Part of a small language model's weights.
Size: width 192, 3 heads of 64, MLP 768 squared ReLU.
Architecture: RMSNorm before each block, learned positions.
Training: a variant of Adam for these matrices, 409M tokens, 10763 steps.
Each number is 128 + 24 x the weight over the matrix's rms, rounded and kept within 0 to 255. Layers, rows and columns count from 0. Numbers have three digits each.

# layer 5 attention query, 192x192, rms 0.161, rows 113-127, columns 0-191
166113082147171135141188156146119147121106102143064116138129095157118165119084111137131110119123110110128124066124118157123141128065158160145126140131110151178094094108135098110107141160116183163119095116106154090228110143124096202110106080120143084145135129088113150159122133106067117142148163105136173109102115090130103158197180095111159126135127161168147119129158087135170154198134126118098088111095132172128132131092177159111062137134170116117142117086165146161115075105150122132102146119136097132115150147072153100119169122082099127150139093125111135147085140120129129062
151125141106135161094185123134183156152138101139120131117099090160105119068080090117143107127139081069137179143126140142124145155123148125093107137128139116105152130109148132087128150111142108087113136125106145065143125121123147097081110178114170074108119173064125116137111139131162147123130147068103111114090159142146169100158116135122107142120138157160091121111136120130128170141148119126088110205110108107117109116114119147143087170081167185122118128136128081073191112157146076166144103119122163089127119120097133129138114117137097121135121174064132079133140098080124080153
091155102131110120119093139143093094093148136131184135183147100163162128130116151114123128126131179118079141148152126122099095110137156100179117157122151137155122110110117147159183124175102162137119134136127137138063119117121114119133122142122125145122135094190096143126103113121158112126155113172125153097138140136097116136088090129122115171146138118112177123154131083130132141109160126149122156129135166083178135110162135103156136092131110110130142126088116135125098118119085123114133136127133140128127119153144136121132199110142154126100133074152104161104095146134082119101
129127119138125116135181142128169135159131110125134120129126111152126133109141122094167122139144152088124135147130114146115117134107157114126145144110149140109102129132151140113128124141141141111107121160138151104119112097121132105130130149138142113107142166125144136118085161153151121106127134083109127141080156107179139098093110139133135122143126143157163131118152127129118131120138129120137132134132113083146097127130140126137111120108141117127142134138128123126180155142151106130104109109143150158123132158103118134130133145118130152124118144103155113128115148129147105117
113123117118090135137139126149144161122156130102161096142127161149113132141105138128102193130119152105134149086092114102133118159094114092195163146147138099150140131134131110127177131135128129128123116129121118111157164104140114107126069103122117102150107131140121140108149128114131163163132179102121147136139106085126103076127112110136111124136155129146128131133128136139169150109105176124108092118088149154106122143092129150105118129120167099147121116115121155134109133118132139150134115087138170104121104115136107116138116135106141137153132124191116127119120157141099108151
145107141132163089120117089155111098176134146186083120163178179121083113129169151173109154117124112147146117116108129132147137080087160143103127128135155162172134096138149146106063177096126168175164130121126121162177104154159139224142151089134085147124107136091152120147140080153102124127103154090126144130155113130142083195128206123103112138119087126169147109112144137164109130157118140148151130088151087139132135112122135102121124154137123133099126106118115172164100151125106137147123099117120113124154181121141066140133137148139125123132103101147110133147116100094130119147
176135129093112117105120132116150169113157112087186098095120141143179113117121151107129133130126122149141109160113143106104119208134079090118150140112129122098126146153140149120149118134137033105119133103172099157025120100121119059170082154123140138095133102216073088121091111134177148081119125177153113108129157191141158104138083151161107123067142117053111170103102181100134078080114088182140161144107173102109120122178115144109189085112075170133092136147155104112092132132112146151158136147109145138120083123169173162115085139110142141118131166195180115109163122200126103158
166117125100142118107154139117164122116102122127125141145151170137130111151138124139111143157115130114150124173107103105139128149136128111131177142136127107163138104109143122129147140105122152098156142114134121146177122134136081129166107143127130117112123126149120156119138108178107135134139167125126161120105133132128126119143132122137102129144093112122141140110134123115127146111112173122143121124132148188117108132119135142136127126118128155134123130104121122147124090125108143136130144141146096099120126090112107131144111165097100116119143139165122132110111155119115093129
130118134125102127110094104137101106137134123149134123132157138112150121125166142178103109146115125151135129133108126135122133117160117132144150122115123138132136127138119143122129128090119128109110144137127134145106124115142121112125140149155111167131136110113151140130154102130140095121111128154127130121141122156119112117146130088157106131129097129127134121121117156126131125081115100119144139096156117150120127130136110125127146146131114133129130113163136114126147146121121160119147136134117108105127131131140137129142106147151131104145109129123104086119123112105129127158
117165109135123105154102125144124102127146198140144163120097169113151132095098103143088156118122162122102125077094135147124120128143117158110109121152189086107132113115130153156150123163136157164124157111081152100135162148108117159106137107086118083131105143061135132084110170107115149150168169104082104158178109131077088159119129144118141160139108118115107157154133158128171179145134169110125097110119100115059157119090147133141131133153132111132161140073146140118101130112160134122089099106112137067073149107139120096122125081159157097107124098101113182117125069128129154126
149091164138160110106095094122108110181101177157101142122151172102098137128192146210096110134135100126173145131130072128159106112118128144109177118138109107171153145132142171116064113056137161145153145140124121168195110141165146197155185137151102133111155166076167137144157106152069110108118146097145108132129104108140115121111199144119135113145104117171158088108147160122129096152116128122163110061149126157148111127138112117108129154146106094115115135178126161170152143151137121105118125138144090127146145106160073120127097169133130127162134134137146097134118125100178137151
127126127080138138123098146157100129080104038110183134116140113126141122113158150102132119135105103122121094170182143134142122199117111103125141136112129101094124137133120119158129102102124055075094140124167104122069131116141114058144101111119102144116167088193100100151088154109193121116124155214152113108137140201121171107137114131142138123073110105058103144118096128072111080134106138130160158110121187090141107131138155111122174123126094137115130141158150096146084123153138146098114143127116106141142105115101113154122121162069152169105158116165126149159118137168130110137
145142091115087142160088158108128126097155174152132083178162138113165129150105157124088144138142173121120102106126155135100135159136122126168080107134159119176128114120097125151157168147127138155131130113111150144127086110163110149094145109083115158118084102157084133122153105089126127164145163171116132128126121127072101136142111081130139153082150170085148115149103132152128118157134101156102134131089143152133126122148135099126136124147151158159199136084145106136059098124089128147146156082122091129124184111095158110165166100120129125125121086168109132142082109160113129127
163113127118162120109159133100114147122106104129122140135125105141074147112118127091133120119136113117156130162155108124154117109127127151108133121129134136137122133105129132143113161133134160113163138134148129139127128159117143108123127129153130104101130119120092124146117152144172127137158123149142120124131165150159180121120149156120158111152103137107172132134125123120097108161146133146149126156126148120157092119159133113138110119135103123145112128145122106133142130137119132128104108156149107166128138128129122143107116153125113134135144150086139150128120167105137086124
091130123060130148074133107132106127098135092161154110136116152136120084104124152109127117125101093111134132150101147124135128134125121130129131104108137122117147134145126093112150142136143088117156149106146140119091141143104121047088134144113113128135132125134109112137167109116181115144117099150123133116112177162128128112137077121121099123132088123117152139113159143115121155090106124146115157180151138138135094117143106141109135149121131169111116106149116108119149138099075136168153147144135114141138139158117149136152111139136125131138138162132095099140110099078122091200
# layer 5 attention key, 192x192, rms 0.155, rows 113-127, columns 0-191
140132139128146125120186158084154142139113111150104150124097112163100132119092116108166132123148123082140135086135119159136140124082163127136127119122138118156091108112132113131120161187097134116098115101105157061235142145142095172138071166145121102136119137078121130132134154103140125144148126119130143146110113088136112139112110120084157095134146147187112128101146106110125113169145090157111137169105131153129128121076147137122092124109163112142123098123138120131163106148141099128135113110130123133104130126106131120111119142090143123148137116124111142131097128094162124094
143150137122116142104164133106160172125140118112173135104092134157146117136099127072148112114130111078151111155123168137127154163122122125111116161133108111088144133127139101144165120137142112078125123132138146105104136123091112045135129182124153136136118159137113118121094159145179127143128139140119122115127157140149136087145064120153126127113136120091125154110143137098119145101125136122101129190143146111118095111129135153134137131102141177154121115142138080074148127133142124149138117133116121126115131129107167135124107121136119140131141140118102132134122130137127101145
070151110140128127150067158151120081094136123151154137166178133114147148145129143139125137104119158169098128119107118129108121103156123087184123141140136132173112130140106125141128105154103174184131115128134125127100157097140120131116134087104116167136152098178118152122143105100135130123112096135126157139145106124083118114099097136104123138134106098120161120176099113143130115131145152176164148101119130104147162122145132114117124127123122089108120158137123133170106128106104146130122127116135151121128156122141134114130152117152169136087128116131112143100117120141147168102
153136098128095090120137162118160176170123140095150107123096076165122118147125128080149122114148157119130134169118148114085092144127143109112147158111159116092073124152100105117121118159114107117118132092138159098123106090125113159144101147139130127099116122191113139113115150131128144103129151116132119142059142113157096081095098122090128122118122157110111146104117106080134105110109156126123161149123156130158146173171192139139180069087120106164141124125161144187132105173102142155161136094131158119118110113110159130125131124120096162119127113137155136087115210140112134114
087131094098085161177152137185154166160120151093150123084145158160078147108129118129118156161139130132156132139094158103075144135100108098171158131091158065141118130137131093131145086128097123144146116141092127090178127109179113135156073138133111111168113156132167128118179098146103193193123170132187116139133103095115096098112111128127128116108162115132142128158083151163144172136112178102138158072088137212119094148102102158114122154121160145134120128141131158122104129115156132128137137158153168133106108118139115101129081152107168133149112104186058156120118147131125111163
124117132120150127098120093117129100173107142146108115121134143120105127115151103159146098103122121102134129122124134154154137141102145133100146116117139136120102131125126140115111131122132170148127131120117148105170106120125149176127145136144116111132133163052150158134151142133118122119129133096114113120103110109115099146120155126106112146163107158201147144096170144143128181146121131116126109139186098144125118150128143111129120139109146104119133113126137112140198143135117102132127142112110138118118128110124133112131121147139100130157133107077142119132103130052151149123
157138112136116114141069138156104118107132149085121097135139141092169138129131139132097151137107143180127099117136103079119123129161064106126122110125104130133162123130120126127122104097149106149136150130124092189077119135160134096145137084125082157113133105206115127121147084126079145138113143175150122117128116164124153130139144101157113141101154096040105126117095144114096085096125121141136158096123172161120118136164134118134174086176062142145131176129134148152050106136128189144141135140122102118136099130149116104115131127132121136135133131185146128133167112231111124136
164144135082138110069167137133165143141092156119093110145167212140130105156114152195067169135095126121173128149093136136134143168124116091145147147146170085131114073100138114114098139049128159139153159107066093153149133105169058145167106146113118118112111142144132164075127095183068143125122198107101123099095109110155113118148137144159106075147101078112098177084134120131097170133061176094144123090160123209132087144111098168134133152083137140126095118125094161168145109117117177120141184122134132108090123069146142154098086176101106130167141108183115116090102150158172079162
082125157104085130121115075106103045139122131141153123180160160132161130150163160214111091176128097153134145161148097125141148072172103128166132069153090105141175119121118158140159105057127136103138112170152072165113149135158109082118203152113120160159121151149154126159116115132126082127102096141086144073162095162124099105089123110158112124151117105183115102112125146160124167085083120118105149108172101105134121113100071102130085142150163127114166131135092120087159139105106122137112171103140122113150156124128108156152130157127142117157111151128106088173154105118101154187
145178120121131120184143143148133101085128167107141156131126156141133135086093103127121109119134159116120151093127147120156127129116135164143110135125174115082145140104151131152179131156161129161130130140099144078122138131104138131116118106127169062115089147071118117080094141132136128138131171064085124177168130115114115151125122157137136177117119116141123133145146139161153179158132157152136088145160096095081157103094097127145116177141186149111129136090128132074138149114160155116106085102104162121089169148133147102130162117162141125121115111095114180118127044144121104133
179086152119151118114159094104149133202089117134106115127139122131102101129166107161159115141125126113165135146142118149145138107106145142101141126132134148131083106139130116117099148087126148101129110133136134129170105134147142169158146166153142131135106162073168148162120147142092126091114154117114118134092105136168098128136162118121139120160115158206129108091122140136128137120111138106141131121161097151127116155121129125126112135113152126127141098118133146142192156134120098128117135125117121138132151126116149158142111155137095107153142130119151105122126169053128148139
122127125129134104139061112155093138112140117114140128147169133133156146139103146166102146123110097167093106120142104123112103142113121123106117118122120109139128114127125098153102101122125093141136140112109102151104144109144111168131144065109114157102139076196105109161158120125117132135108112195146134133144149139122137160127137111121102140099145105071114125136096146078115092117116140148154155092104153122124133127150172136129166124128079104114131176101148177150060104142106189108116130143121103114137135146145128139131138126133173156121155105182136130146115132200144145086
123158106145079155122078143112089139091125152151129134152135155118129129118144139122099125129143168151122113072113157144132118125116128117143109108133098097188123111133130097118138112183130127153111136100105153144149110093167130211114134110104103161148130126130105159148171142117087106138130133124115130117108148143110078156118160119117156151101158159134135108129118157139151124176133113142122112089118106166149164174126128094129136121128151120139122131092152154154083122146106109128159145092122112113121148121134108083113126083107128102134122083164124156133099097115137130128
209093108108223096093148118131142214112104071129103133135055109108079143092160135008152156104122142088127092159177080103160095133113175145069096141137119133125055107145146127143087166125131152096161155104122138158085098162106138142167090111117152125136129093154087147099088126155149128106166119126132083172114204146196187143169177190130157100102136114076145156109112143093103069194108129148187146144113200092185050156174172116120152137155070079117110128152170131172122115162136114111135077190113086133141166117142139141138131146133109137100225139149152181084158148124145126045
099161120074103150101127104115113109068164125140146144139142159133170117132108152144128117159131101119118103173095167096149123108174120103130122131118102132114152143126126120164164123094156136125136155127150128162092122134088136085116137118122100181160141105155119138124167078124172112147120133141118131092146141151080149114142099111139080149110099097103140150149130141152133148124137117129124145153136119136143108111132126141121130128126103160128104146128117086094108135113086162151118152145114100111112136149131130110143122132150106135110136150158068133137115123117113119174
# layer 5 attention value, 192x192, rms 0.147, rows 64-65, columns 0-191
099131162143106114107143136122160085138111138118114141084110161113128120236110133136129121109103164111103120131145104157161133136134168143139135090096117108076105110133104089155113165133145115124148144118128150134143101126108109160097129152087153119105096103131142112096122152112125161180079095130185145157120137102129149132196130155119206139100139089098158113137115074141156106114126136125108119123113119125100134101108102141173151133140140164118155143173158142138121103111186135163090122136089144138138155118151084118117102112069077109103137087109099164132068148105100122048
160135094163151147120106121107113119092081099117142153088080101135113106113099128163142114095073133116088088151110122142097154139097109122133110107079177157126137172132119172110134042136134134122106096132162159164124154171102116132133118124155137137151139101118121122114087081111081162117116160122104107126136078105101113158103134136119171189106156128126157202185096111142147124113123189099129154135128127114164123040131138176096109111118106089121110188105110129161117146080059158172103139164113158143110172129174150115092189149110128121088151123121156145146121112136101126098
# layer 5 attention output (transposed), 192x192, rms 0.139, rows 64-65, columns 0-191
119124092059137133125142117127129182142154071154160088118144107154149097050109122127127121143120123150156123095101147117097118110152084090130154136128126141189163134109129163110146119137178162140115123106136088125123117144164168071168158160177089165157150149126110138167148081087122136086121144130097114094089096200167141113103114098103089123123142164182107117112120155147120132130124114156139178134162133118171080159146144136097143098137167117148110089145156124117124150108084137180133144145150111127122098151137126133143164152152157130143125154149151076120221101103147125172
127129173114147112110192125121121165182139103156114116162177152134135161159140153095176111153184131157182181112149152148140151143134146148107146140140078116164130106120159087128122157115128131081135148136110118118120095080127130127114127134116124116120132163096141131145141157166208088138127085129091104124108135150143119092156187127147110091118112155161123096066170160140105119138142113131098103101105125138114113141115098122129113147130164186141164101182135138082146075152135098118170086103136095104147076118116138136130077102106071113118131147147102090161102181086139126174